From a checkpoint of a small transformer trained on Wikipedia.
Size: 8 layers, width 384, MLP 1536 squared ReLU, 26.7M parameters.
Architecture: RMSNorm before each block, rotary positions, untied embeddings, normalized queries and keys, local attention windows, shifted keys, gated attention, capped logits.
Each number is 128 + 32 x the weight over the matrix's rms, rounded and kept within 0 to 255. Layers, rows and columns count from 0. Numbers have three digits each.

# q: layer 3 attention query, 384x384, rms 0.121, rows 0-95, columns 0-47
# k: layer 3 attention key, 384x384, rms 0.119, rows 0-95, columns 0-47
# v: layer 3 attention value, 384x384, rms 0.126, rows 0-32, columns 0-47
# o: layer 3 attention output (transposed), 384x384, rms 0.121, rows 0-31, columns 0-47
q0:180155119131046142174175073121165141112122124125109087206169173099094155123162057090135120101162127136126165162133126101143097147152141062120141
k0:111061185157171080108083156108136089103120138112084078139140153108106080122111140094128129141128179155112140136155154129060104132109167106159166
q1:103091127114131104088123182107155140148118119103129153158104149112093133131119130103129145115139051118100154170210193092188152116136147147148115
k1:102115194063079133097112120183074122144120114104144112155083125101182160121141144130128139118132130129174109107084119122135113136143140073093114
q2:127121122133169173158154143134107098115142118132148182156087103143157139144078148149151139107162067107102158150110200148127128099127147137148120
k2:080197112108114098078135150114149167148134139162145164122152138121135135136145094148133061174108175111113052144101091110179111079166088135127100
q3:095176162090111143135167066179117161105138162135143143138122119136146100093121145104098115127118066130156153130142083134144137094136151157133119
k3:151159000112189077135159152135156175146105126096187147130161133091133146183169127124182129111146155122123133149111115123170111155144142112128121
q4:189084050187129106076064133124073082081060172106164159137137143157180136160104137083080123152157181078161168116143160155119113138086119159116137
k4:119103255111136115108132136074070106097173105080127122157115150090119147093100141178105130130153062164069154161069104151104099130142151104133120
q5:146141130095092162175084143107199157075177174146140150112135062155085120140116099066142062077077113141147114131145096126107145145143154049107121
k5:136125114167106114127132178116101111120132146142143082077093124137117090131125086146143131172074113175136160125142129132184131117110085112114140
q6:174093075124164148110156206086185156128148099038098118085145170159072184147136086114137095053114084136139098096145127180154151137159138104124109
k6:160174137111122100153132145149128143155144177108098126154193142124127141149164154157122181129154141157151128150098108145127187059125117115099241
q7:101116124093145152090148221159055114108062167103120128102097159119134136118174126140118149167196049114119162087140102159081096121103146154106126
k7:106189233109122066170090171073080047120147122077156113111116080178073120092066183136111176119103141132198182092088156119096074088136147127139055
q8:064105128176139126086074156158073087126087125176140132126111160110168146158141167033100122126160163108125104129090117164062148108107137081086126
k8:095126216085116130000148153114166145034147069127137131119081111171134086135146092091118106141114156103082147186174167090131111102137122088146104
q9:091215139079025197136177156170136060126163153185134124127168119153109145144096129145123118101143132084181121064157143173106117119158109090156090
k9:181074053079179124108150144125088152074109056155117182189112165116138147150152135193132120194096100176163067113088126155148132113124200108130094
q10:193195138186077139130052145123055152111114147079091105130153122138135148138117166113131116186161106104125091085168141132057104098094087189115111
k10:043112131142180131082158093079131102102121115132124127105125117084162141121136128060074203146144050107146151140133129169130088128147137123119085
q11:167096120114212143110072089187204181085110167077104162071137159131140171138177125114140113084140138131126077182078135075134129072103099149106130
k11:123095139118058187208107114134147135144157123190083035170139111140134138123177103125087104094148140137099153130136113135097134124124108109114106
q12:158122172029100145205100110076112135091141041078177070164112168085103153113133098117149138157092176198088164132181117126142157177110196144182180
k12:166073082078099171113000142121081079096109182132114175060134148144142184136116156065153116141056108090164183166166046083069115164145063121124138
q13:078132149153098131125139171115148189175104101116146166164122134138108075178119118073149172147110098074144115149185178078117177158109147103131072
k13:032192140121143158170036177170136111121112140152095120141097218168115122113102182157146113163145100163168142181157068143167134172171153093137107
q14:065131200150079083105133096151212155160107127122103193155112108169138145100170154138148143134087132163133123079090161126105145196074128141152121
k14:145166106171089199056090139128131103048081160173186119072077096104170062116088123115117192099141117214109100156125135108132095088077141113140052
q15:113137155135061132069113120087132088128169207111090106087187061123166107117182177140157139144123040142150131089047099107087165117191075113141087
k15:189142150182059144130135139125125184098109094173190120113142147144133124136129127178091089144073081180080184100130161122172162149119128136163163
q16:099116167147108125125061105169061114161157123138116076147162119120250129126136072070168130103160119095140145165147102116129196127143103141183146
k16:111120150147171122142101078139145134097099091084146184126147131153085149044084089127122094097142158094162086112167131213100098101101161095127165
q17:147115158141107154171105053162192129134089113128040090148153126147153129122097100122178100110128122129204131173140152102128090170103122089132080
k17:097130167104185122147058129151132066114151108123192110089125118068153106145117197084076087124137158172107138145094123125139167181123137132085144
q18:156081110143146155055102047164106136158129139140164196154077128091063107128151101107131155166140123173169161133157091172164134096151125155141070
k18:114070115092124181128124169140105129135152158187152089121159144134092193133126115167141088143100125119028131123125153061117079093122113126145122
q19:138102115228055136104116120083149084124097116129142104122170136091100125170148114080168082115143121152110191146076077157132113119094124140070097
k19:109113101109148118154051123105104093198088057149117170152081071130142078111138100184127136165080196143135132115114160175123112132095127123102160
q20:130110079147180140136106129093138083141141126173138209139128099168113086120088085164120138154130166110096138117062076112082124155170086110110125
k20:161098142221074109187133184134162138149113105192144114187099074175131149116142130115093126134149100152123061105101171126091098078063153114110117
q21:011134117154148137116130146116116134102147146100135158212095132094121074129100185175135086089145147178133157124107197101207074110142127099076058
k21:084158151071092162194080156113119164126145129186165166133155140212104074128068129070125155119108138163072154086027096219113198123130084159175156
q22:114052197146093110171182191163194110095142096139153097133137117108129157095083123153136133094173126070122109197122137145184151110111150133077134
k22:164171198114147159131120182123069149073089100120170181139102097131181153097185160131118094204135060038162122102096146086091088148104111121111177
q23:201126075128190130091190093182100123134133149174146136126103003122101118092106115122123112106157108128066189122084134155128133104155168160153155
k23:113127152119158140158120115118148204136093098137111104162107132112107119135165143111099091124126113122135114117131108117177158092139105137113154
q24:121164067064159185022236079116194162159151184138099119161122144125108173115143124133078140139152102087147105089092114178147158157120124160045108
k24:125064035156146133172143125101142175120148130116137135169185130161087181148121085123163154108134104159172130089117120095073112146073145164119180
q25:152093107084093033102152159131145144101109132129070046114186153156127142109136104149085143196166107122100201110156130126116160176097098104123082
k25:096062092136113109067111230156126071135121101172102151111102156116133107131146177107092174127127176065115118155123130155141133167114180178091212
q26:107066071140089119175125147099126193139148132088102091150126160133090135135116089120162143120141121140083152161158099115180146135129093124150196
k26:138106228085107112079081153133049100154127109090107079123146082152130161111176154139111123132132136117158165098130198136129121140093145108150156
q27:152091068086115151071133122139133093145134110130066178086097154126115129125118097102092117104133129131101068090111138128115175089121138152177179
k27:229155108106112255138111080147111108140130122102152198146203107183146165124122101169168108108064111113170136113086164154082162076096102201141119
q28:121145117127127071219074110089113138137050176126131100168131116128160142120174122069116122107099188124097176118113118137155124110102102149131094
k28:175084088131083156124098093107135129091160164082145067127106154147112077120128140132146100131150112160192175145160113162133136115139172170121123
q29:095144255098112151154078107122074191156148101065071151125159141082167111142104107079115129125142156087098117116075110123153128040178091102099072
k29:185159012057119114131171134082169149119047158092172205135140162143148155157117094096158121093108108122057119153139097148179128163104148108102059
q30:092179107117123177187107191123141175109109129106130179167104150146136124104105067082075091160123172117101117172126124177184176171112136142171170
k30:126095105069114125155133127092031184118101138131125092149167141126155106170129083211112171108166177136126138102144166129123134129052181082163133
q31:099086090138158161132088173143149062139103125164173180149122117129161184105143134144118120134111090148166136134117145161135187126160111115166183
k31:143134156106096129116125158060159043090117102140134083078089140106117162111125117096117109149143168083166163138119147145115152171132102157084081
q32:119096164184159139181109123092157134182108123130074121186119145152093137144133129169138144122080130099123105130143080085156119124200126147090076
k32:131158071096132106170220203096103128118164075114161125128122146120163095085148099134121157115141137091162123160133108148119145142102091143127156
q33:073206206163000153184088126145104160156117083102097147198146106120146075171105111133069146161088125085125201105146132148166126144157149145153096
k33:180046094124170186131097128110145126103160124147182142106149206149130164162171109151213076102152141175092104140153084174136156087126127131100127
q34:092158136171182148031123060104112063121092163185111067059084121128096168114152099175151133130198131092160133158136108143103156187120140051155094
k34:073155182148185153082118228119124009132101149183135085036164130077086141032079145074059169185138148107160194074116156096124077187102124098134154
q35:193182102117207093067163135139108126152145147135143084159149093151098168135144144086127138111130116169145108148156131100134179159104138119130082
k35:166097114090221140060159137158117120123124114130148114145072175117102109116162150099133157086108125080130123154207133144149126154124146080154168
q36:032132129092066116141145173149179095081104170139147148141145146159118124135087113124114102096074196147118167091146114186116078086182104080159149
k36:083221117134145165118093135112139149089144113097190092179107144066067175150090126141135142122158177187122143131184072056120137119058118116114195
q37:084239105246111119175075105111101225138117158077128093122147146152177082120131112129107103122180143098125161106177177090168116166117128123114130
k37:158168169078100115127123131181207143219171098092139134159125116222147097119132106181115128088082103162131101110103158166156131091132153134158096
q38:061149141107175213132125116139163072113170065103094090177154140071110153146137140130092061097116108148122111113090144197121092095115156055095134
k38:077125120138072141103069123107138147110146144110159101134122124139110129103156083111131170121120196134132141048101122134058145106156157149101155
q39:102091103101138128124145130097118096182156145149116123129166142130165090109078172127124090154127186131160148224154095135115113163097136150130090
k39:097163133173100133117087103119134146056099084112142113180204126128116164195158115120133159109083097103077022074172163165110136164140124067122089
q40:100113074204127146076179138190087160145153103106147144078128092128159140146119156142160130109161098135084107133079109158156128154128134144086073
k40:175109099158143103115127178083165137089058143150137145130166178103139087098093144129113141079104083184134145120090144135147180177168103086132148
q41:057080137150156121110064169140112109172100086161120137127082155085110108114125110119078185108136051185143128063046067138155100146163132132096184
k41:148128172126138127051140110143118138089144157156160061070120143144137110097107128153123116075176137116108159191093142195091114110125123150125115
q42:168072133167136175174172089175153163106109184124140131144135151141157141138121083153074150109117060142161156156095203117083146109137126172112105
k42:100122082086104136045104110147127050095150094155161150103044176149108124115076125126127109106163128166087102128119174132145184143134108166173151
q43:131083195121141166135175128163089091069159173126148171094160163101117087153129144146193155111120073109119110108098140155102096124101123120094141
k43:115097188115049143108067167144113164083130163125155091130070082140138087146122197157157133156082161162113154122109097077129162086175167134164118
q44:128137087096127088140083136109137122149174114190127137088130113151119104157111155152116173173072087143105145098096102162088148089126105074109151
k44:095147141178075142203159156162105148187205085181103136094116076073150070120130128133133122131180137151108135144151073095089160124163170135134010
q45:124088129096125129085130125157163136151070115154092138182171129125167148094088082160151097108111152069136097101144081071126103083112136160100150
k45:132159146131154139142142126114093136110154149107082166043114121084160075103193093060085154090127101161098125145131143124076082088074126119152201
q46:142090100163109074146086126108057124096153104142133166187144124145122074124124150168143184138184059143125160170177116148157087148110111155118110
k46:072112128069096127217173190149170152082121188126048121099137185140141141140088180141111127160119180103147113167151113117188183121129103129134059
q47:110148102143161110159097124087151066081096108153182129104152161078125175186106165092090167118110106107182117168143153159128124190117116132106156
k47:128134126102131129156169124151091133182163115126106055111158069162168124170148174114073122179102180120111150142128077100099133178154073074165120
q48:189099166082036185104115176165106232112161154088146091126128108105056133086141135140118099138160099113088128119123112122110104204195116090190090
k48:107137121125152135060163058074108073090112136120132134145135178123109141131112168110090163100151083153122110154069084152186098070123145164134124
q49:037097106134091130100077076123124082170097106144090108164126132144076085155106155127132078140107090145103082151157072153107174182162161118159091
k49:146166107150140072137114158107119164112146081155120112112143129116156133136093134182122099103101121115161063134130132101140125173121075122082118
q50:121156164094157105141128067126063086127168137119146085112133196149113146091096131146119136143126144156111145091123133172188182145137172236145132
k50:096159109101125156155198047156132129109103130141137128150071167080124136123139108089129164066159087164132128121091176114136089119123100150135123
q51:085107128095122161147085061145129155236137073113083203124111093206190116103130094198132147121154194098077112123108156128094171129131148169151150
k51:109100136210141063150113114148087158060128130114102101147097115126178122083210164155167098156118090107029044124118142077119146129145110073111087
q52:108157137105191117136156074163130076135121110104116081115097128125127132104163121109108128135106129173150126086151154102111123110132123151125149
k52:134123068134148168161121127137108190160156147142157156149133128099137160147134158157084084121120135076089155113067095160092129141110112133108138
q53:146153093122143166153120167129124144180141081206141137105125099162116094183098127157103144089156127083083125161122083186093183122162162122105171
k53:109171145159143155156114156112109106124072124138120087168108144183115177155100160119142102115098116155128149198109125152157092125155149093139017
q54:158121116138056174090135106171133082121166069106106116114167147110122154113145105124084114188159151144135078061064116177083140046106093148132147
k54:116101107112163187097153124128129184129139120146120120106093088172188139119139112132129070154121097058145138123084022160136141155088163122072125
q55:132064109101078081070036111097083165080178128106141121118128110128158115132074143117113123105071149067136160117142136098222090057137157148174125
k55:142153116112128123125162134130132152049120090136148146123139155098079133141155124118123097062097128135123119064110140135145152117108139139155122
q56:061201108113067115131171170071148117124146148142142132163155109111151100139135142064167138133128122064142157113091128076104141077079150093132115
k56:132106120110083129169109067118121110154139122192184175129124075172111109084095135119161093142117169042107137137158119138063142193132140092141139
q57:101119136107196136101133100145109133157072084083160125150152073118141164143142178080113104140143116153104201119122149152155151125165138087137074
k57:133164085125133107137169146132173142205179126133094182165149102159066079147146157112102103095112184122128165150117088137167081146112087148137174
q58:176104085171112141170128052077135136113120123157108085144111067101134127092185116120142122127116123135150175146087125111155123145157065133131150
k58:155139125131110136124101158151100133209105172122134087089099119150131126165123080128103117130122128052119113129097124179132115115135140140078138
q59:138114164109080173172071220199066156074160146168163115145144171101114099096102142157129107125143110094142103156157029149106115189192146149064141
k59:145204120121121104125107181094144108085099117133098119128097086137141174155161158138154129143146084159157051100120113106125197189120076140143105
q60:167081130129086088180129097108158181123094126159120128159099077094150100134113141123152138063213188159122139086185093093119098083127142093154076
k60:133152191090103129104074193061115138150125158102126071086104074102119139154113113139137163167108179097147144073119215204113093124172156086173149
q61:158147082208116166157103122112135166128071105129127170135101141117133144121143156128108135114167139160101098108151145084133132147105144157106140
k61:146088132141235134138173095121120078176118082131119116099087169105166126086105155093104133112104164109136142134076145117105095156150122097172121
q62:097130140153070127144117135158032198176091148125118124141177087100081165138182129137164186168156151142150140056117140110076185110142155061115169
k62:139053138044092162150155166149151077051157155123122172066143136160097108158112147092125089184125095137110096128197082093111102145124142128122090
q63:130143136088157149122193142138123087152140128187135159083157114105106110158098164106103156096165094175119116165066151093181061164151126092189109
k63:121072107232195103092231100142091123109155166129166113120085123083180130147087151156117135187131148156139167107122126117072118148129107152065145
q64:142093185078145112088132103187093094131075092121135120170134239098141094159103107119154145160197141093153060152162129116096127104157163129120125
k64:094161088082161181186218128127127207085143138125084170108095108142067129111124129067181117170118156191180136127072153097145134110080165108115086
q65:168161155119051198098069126129085158140157144150112065118089148126118105168187168142158144142149163150174063140112093075079156187123113121117125
k65:145101148152160135118093167143126163112109089146095122075125136114088187095125174136113130165125093119108145124209119082171097111154142110153106
q66:130114145117132136124081102088091166121099116191156142132159136144176095119127165150147105089120183147081126103117194168132114102122152092130112
k66:175110072103101129165159115107155152156094062079110141157084069128158142091095143150106145140142149131090139116122083068110074069144107130126113
q67:158124080152105100106203077067117129129109121112147143113109135151101135069129105138161138104092125101161146107120137159135082163147147141116123
k67:160110143144090146104053135135147094157129151101152118140108142138167128166145184102152188113150055119122109127178124134119122113124097102106135
q68:068077175195063100140046126066138091155091149144162131130154144181148134109080160129148117108067042129128112146124090136178156134132123146123118
k68:159155091117131167119135128171135183108092121132149178113115130088102110122086112088128107121141132118122140115165139162064050100170168145111145
q69:138115122148068106120058084118126123121068127119098056148078096110165121072134129106168187148119119132091122140132109116101139151143102090150123
k69:099154173061109093167166210124060111093161095079149156165132106151116087149131160091112067120076153169110128096084183121140120115108110147075077
q70:137132131042188116106073162090136182173218122151133152116127156083136133151164165090186162142175062138191151135137194120151089190068109160122113
k70:130115107164170092078166143145137184089137147117153053134142132120116154100132088131099135094090112087117154165136186143155102174130197174120126
q71:127096180146127106114022112113121142136096157147119135180126148233149139132109118120070101091131125147079156122144132146110124117135085144155165
k71:055186123174112152136124164153132073112153120092131114106178152074132090119190079144138159115154159190133085075111079161129128098143129102141064
q72:128189178142078149151075137127072204149100091112068118170095189129092062132122116125090118115163103122166160122114148173155132110075093132129156
k72:155127099116152090129116141163110134142131098120144128112140152196148155064127130119148159133180172131110179165120122087174117130137132131109078
q73:193107065172161117152138127150173183125124060086126191223112187165177118155119116173151141122112131160112076135143060104121182070083130155094152
k73:124105097068203093167040157113117086156156119157120091133094135141154123138148093165153146112090172158126172080129103154107090154128107109160076
q74:125166116120149136085208067142158146167129159154106153128104100131144146102068119133162161133105145097134154129094131165170122147097099084143137
k74:095101135088156118157060194094018108086093150139194070163138135097090115154119117126180067159118113179137192173163172122102121094126141128100129
q75:066155086194052152138095171144147126104139069137149151125151135133125183118152085131118081085059177134110126103149047171094096113095121189130141
k75:141149223109140096050149104152101138170112165157103077078127134113189117141076146201131115178166159137088115128139144117150145147164086147177140
q76:130143132100195133107170113102135157158140098114110105175150122114111089078122135060141167145145094131135111183173184136164095147110090162108095
k76:152092152081086159150152112139082086169145098140141147076138155146110133131154135104039080140100135095138156156116136125150136124112195077109158
q77:123085139176064139141149207117127056090075120129095086152072120077092086138068156140135133152058146117117203135143149091109066105142122113085129
k77:068176129162101108083212087148101103107128119145106140134145092124043090111076122119120105088114063127201143131131096126156139145144107174205123
q78:180125126126184192102064115155127097103045119160124093117123152201157139107070157132172097132091138135132101142155185120150103116143135108137125
k78:086126107174152164139134158072126092207151082135111061151129101139098078077126084101149129170122118083141125154157120184169172095168111173085176
q79:111202111123192123107069149143058186095108097103090084096105145155164083133172139118120107126151060183125096127157091142131057147184090113127179
k79:088110113100126147132117141197142103161138098144106114118174180148173147124134126117126140148122107186162158186144141140180132151142142122072103
q80:049140144121124170166143095151098099098176130073165140123152133132104073154124123089106121108100114125123082123115163118118154152150140074113113
k80:077102099163128130105143064129093165088107108109070147078093111132134079095092128100111182151102141149087187148163084149158092184106149172106135
q81:129072084158057112150114165128089164092124137094130101189167188123095127077081136160169124102084133131147090101129110129129169124133132087122145
k81:130185100159107171155120179102142122144146072161138195072100112093174153172183129105143109160152141129123101085121176127134139148084174153127169
q82:128074085141074127092113183155108116107110106128155107095165150119103114112114110149101111156129113145159119096083100155123115046164163135145097
k82:113073144149174187130150117077155111101102136095097126093077101187124153132107112098154126138154085103104143160110127143131117159140132141153080
q83:108153107193126125107054143070200092196096146156125110172137104130133125124070146039112202148114164170088072173126098194144024147102176109127153
k83:068078175124020134145089184154132118124137074109100128129197072109110096150122118172167100109093087149162146161133144076121115119140091101121104
q84:172146102077144134137138086115067105103047124127098137183099180177148120110105071172092086146135140169166097130166098098176096151157087102103123
k84:112125161122060103125095133135143031142154185189117131136113147137118135099179127169110131142167102174156129068143143153052147112108181131178184
q85:119122119164131098103073117124113162136093071121121090092130153113184131150153151094124167117104137110131151164073182123136095117104125140114170
k85:085111153142146129183117162126082141192137121052122175153129168148132152107157176182163095111177130104075195063132100149091109134172147089198109
q86:081218094159108105107180143151113103131085103113099046077109068077121136079108115121109108139137130135114153108171144129094151144128085127157100
k86:149127140154123118125155065180171048095127140092115153197146174105206147102129135131179088125125138095071147098055143114180167050132128161083162
q87:133173072129144111093076178101125110104086123191157110086114127186147039169130100150179119122134071114136182124075132133098182128120110079173137
k87:114109159136053137156134131112088121141124103054112190147112195186105141144131137135111161092127143099112100174146113133125141144136126079079140
q88:119199153198181127125118152118053165115084138140135159142144144156092153082103094124113061131104083122089166123123149117158110143157143129155103
k88:088114158106189106166157155103128106110144149154145134067145147082155149113161159096127128098154116119104093175088124106084150074109098158151094
q89:113162112152172182098108112088098107095138076215182169158087131166167121133167137158117083174172101145184070115129122128070116099120131139100131
k89:098088161126071182069122137151167123153106095145095064137114122119115115174146213117157194078175167158091074121099124129087076116164174117127068
q90:138131144134132117198137087104118067083174134122128177158153077151115213084134057123104080154139148138140136156090176196191141169143162114160143
k90:091105158133115161143193164211146172131092114176168108115155177129188141136110202120129139071170146152127083109104115195156103103172105111087159
q91:189115113184151170130107039110211213133154142132126168117094125134097105111156044116136094173081140113159070127087094141089117077154155175141220
k91:193084168149144126120146168130163044156094122100146115120096136173122128119093129124129192141111161144100148093094174163194128119114125126131112
q92:100151119148143139164110179140121180129133140112103102124130145121143109109111090149144107134182175081125131145164115143159131175115178102170126
k92:136078103132130154118140192098149149116102107141143094190096112231111120131100088095127089149090096104107154105138092146199094094142053174146105
q93:117165109142139157122149109111144198122134094117150124107148100115129067149137128087099128121114116129171131139107098148129152127166124117107139
k93:117108150190124131111121093134143123182174141072103149102122158137093107136152166159087094154130107150107191111099144082121167124082099090080152
q94:111107182166121170099142137149172071095161128131152154126137136037088110138114111172121153088044109138157115113146133157150091103101134123157120
k94:125085128139124173127094103104127164098048153162166046184158182094121152113110166105125089154095103105071103169116114133110154117123149107172110
q95:168152140204180044128092136123083091086124178116131113125138134176192154082206091107082156088172087100071107116121111165063069201140183151110135
k95:120126135125169124199179157111126167157108150155091183111116079123100155149147136113128139153110135131155127097161172138134152163136138176116154
v0:107125111166071111140095186121106123150171090092132091094140121151145164133114147109163172077095138126149053083116120142100138086110128115144171
o0:095112129083097133134101134151176134149115091130126137145154139178166122132131125109171106136076153115163024177105125174116090226091165168094127
v1:150129147162095128094095162132113106133077124101171118144136152110193179159152127134164135130186138109155086127158101164112130118086129099095120
o1:106114143115127146085109102113120187183114149091080111134094137107157142056141114115168123169188134111085087143158084106110061099115196163075108
v2:143129176173141122104175164097154139107109126153206146109135183110134122105127079155142175100118149181134064028128124140105149178096108151194155
o2:143128078149117106138073075077113109115131223143102128090155116114109153141078141147168102064167181134128113137109121152112134144183145188085086
v3:109123138139097107150068109105175129163089152125105114115197134112065112137118124185108166161174133153139122104128109167126160122164115124157079
o3:146136150128076162140127100103151055101094121127123132090051106124083122143115114145213135089188142077160167109146088090112176096139132129176076
v4:064130101203129118141174146117054151152129163068126150099165111096194161161136099139124138160123135115014174155148132100155116136128116166137143
o4:078131116180143119137167148133139147079118204112080124123112087130148138141104068146065152138134150147078114105099173093122134112177134226082120
v5:165081161138160091093063133072122130122094191203164164066103129191163118130144171101113171153086163122153140141141155063158115074105114123160111
o5:119136105117127091117090143133156100127174148147088069135151113119136068150147199139110168146137158163128164141134125106126140108134063090137129
v6:118160143145100181100174155117123184102119137049069146054099106122126139118141113111143094117128154121167109152125158116207123096161125167157084
o6:138152144106145156150153127097138070121146091200121114112125164166150154174159143161154160140111168099121159160102173129166102108153157123136135
v7:093167132152146110142131154125060127129122138153143110057120162142109125129094187084131117117108097144091064168075147124138097145145211097133134
o7:119143073127143165134155127097095111115144143146133109129152098139090128206153133102078127171080116128103099149146099092069145124203134115106132
v8:136143180156133162156137172133126112058126065125144121099105172128138176165146107193075103131126072084079138113054115114079173142187078145171145
o8:095144141157089191159188146125108111103113128093178124111148134127183139154146129074137178179116133138135146102129175212144097096124083091156134
v9:116148188095126109130160119097194033174066047091101182152152111072176141100136150131117102112067144128124127166115153177102100118206159167108135
o9:162166139119081107132098072114128097139174057166066131061144109102079165159081121104123156194140107119093099128164119199135033171108079161155164
v10:123093189176127088099125093123113155093151137146137114159171181153117202096190088102065075145119126026137201096173059170137099153098105147162101
o10:092169157134000092125132124178095125144099155187176077119145130134131104097148139050106109151166124144092141077159152142127073112156131146100123
v11:119089028149123174155105199090147135131189144137127142090138161129120192111137165120131134148120141133169110105116154140144136113172135063138159
o11:134087085113078180101182085147111121096127149132122148041112194135085087159153131116107156118157113066136143151195150146149193153129105145134171
v12:077135085113157115147150080092118107151068137127087067119159131111168181103147095170140055169126135115125145143158214099123176064101138126131137
o12:132154143124146131095109091121131128149109107113197078157106163109119129134066159145132170175150143098103145078106113107143243068097081107117081
v13:186142078110111113114047134122079111177165113221153081229130105108119106093173123206095149089140124060059111163128140158098141125147117116139103
o13:090152132144138125127165114237099121136129101084125144253097128174151091123060214157122131153149085109062073170100101164105157075131162154163063
v14:122158156142171129167139153138093080107129101154129129178098147138144110125121122051123171119070158153190117112129175126133074202115124135084149
o14:127162142110147133110210143091109124061213170111155165176122140171094063116136128129089136163117159158133027148136103120126152147133097109087128
v15:091110081047077127127138130150107103112101136138065103144110127103137089132122117117084096088134200144095097134110120137137167062170100061082073
o15:142175114160111132126157117131175111111128139149164110106137168174152150193143117129116120150179175125186193124142118104166191126115114126103105
v16:137132105180092140148039124167118166129114132146096139109152117146107105138109127183144087159140151103119140140130102129169112129142150148167170
o16:148138108148158144133199107096125128126135133112156130181142128178140145131179105153193168082122178154107169166127154123147184092143157147127131
v17:144128096154090131111149113130117131080128201103176114178136177145145101163184095154185095144087154152170071161137148171165153099205134133094126
o17:126086089091144149120156098178158147124099113112147112129133106062153132142091120150134163127106153210172106125089142176121059170168060181126131
v18:205106079062100116133134101121162140080092109118114154129104169149123157123114154132078082063118108086131126088074070059118165144127044146162145
o18:123107118136077132108123100143080134121139072121184176110068182099173108135113125112119098096171154181102151110113060135072128094185092141119132
v19:151049090152116145137087195142101128151087129067089106103146116099168126155089157079106102083117138172131157128133130112140120119143156125084083
o19:137118100127180126178152101182150117151134125112152089129154093188115098125114140105150142127187148104089121191123116114138110107133079157119115
v20:116090125100073149172114116203173188100094159160144088175141118094134118133130133137090145153072141095169124097053086135112103155127160135166136
o20:110130125235119165113134120152182105152136110116146115117134176151127088093161127154156177149130082153149130110116159127167169136164096152136198
v21:107148147074173141128180153083056079096170181150164121108121104124151143126127090144131131104109131094102150141069096086115138181150111192109094
o21:158126141109161142138119168104164152114134159122165139158176150054139148151134110116134079082150136097105145128109089125107091129154069120125135
v22:123133117123164097120128125154185152154192133203119084139120096107141185155073123129108158170128119143124101094100130122208180177152189131127154
o22:136083121189149145115128128106174085108154133085096179150106091133181144163125162113078151134177116128162096108091130173152181092126090081197118
v23:173173150108182132175086134175176137189102116169119120068110171186090168087090131119121126159099170110160130094120135117086146091101182142132106
o23:143171081109138194105099142095129088135120103132119145143148153135092150166163098146180136056060171075065097119146122068105114093130115134097154
v24:107160163135145130059150119063098117102125106094124113101119147130140132108105073191049098126199150113146194190167136132154160100080168114163070
o24:170161125160143144104175186090151114060192141126079095097095154116119174045119143124160143125133111126098072124176141095085164138137100159116124
v25:112134098169145158192119106145176111105126102091131160133207135150147140148108152154148170128181095210121028166112163073144140172116119120079146
o25:115133114112166111145095108125147129099149085137129181076123131114117160108148177165191117117165149134162093109115165104063123129135169146065133
v26:085140108145118119148104189126130136135096084124157130161090096185124128143171132143053175134134063142128089114122091121132124184155091123113106
o26:106159152112109120144108092130128096169163207170133150140093126149147160094151099092102170167112138137159153127115121123145073159108150140096102
v27:179195081112177118083134150119112108129131138099031118154155128130156144124138131138177091112127081122134114161145193159167156182065134112178165
o27:141092152144145082122134159077105163094099169140173162126099135111122145125101132091101139145099151096159182078127097153093166203095103088120149
v28:145140188077126134159130094158152164153127122113104115168055111180080146175133185135103141122088129129152127119118135094144151130175083079110094
o28:153103124165123111150134101067129118165118128136123155090144110101184095191100235111130134114105137120145127154150159088135109164168103084132137
v29:087092145196118159124133134124107165136130104150152082109113143098087098123061132125180135112148149114142118169162096108133149082131134199141120
o29:113107155140141118124120124098146156182130163083100096080162159179104105107079104127100111132130118099073171141184138137108128066146140108087113
v30:160151143109178178190212123079130104109105127086120111094120112157124164098099133166111192125159095100105081089183145163135118179113140120179171
o30:123179188127085220117108114099052117148161180118113180118150138149193102126158203154102122160143097111107073132145131140162098140110089112042146
v31:115121125121092085134146160159240176108102117141066142145144156108119174151146077202122128129154202148178135142136092161113163116112085085140187
o31:134116039114124091165130036128175186132137110152140102121168163087098122179105093137194222137113141105152124154127109164045162123149185131147135
v32:120153101205068116115156114134105148138202137110120080194098147142118079119165058115106113161077102114072112083104146092132108126117115100119104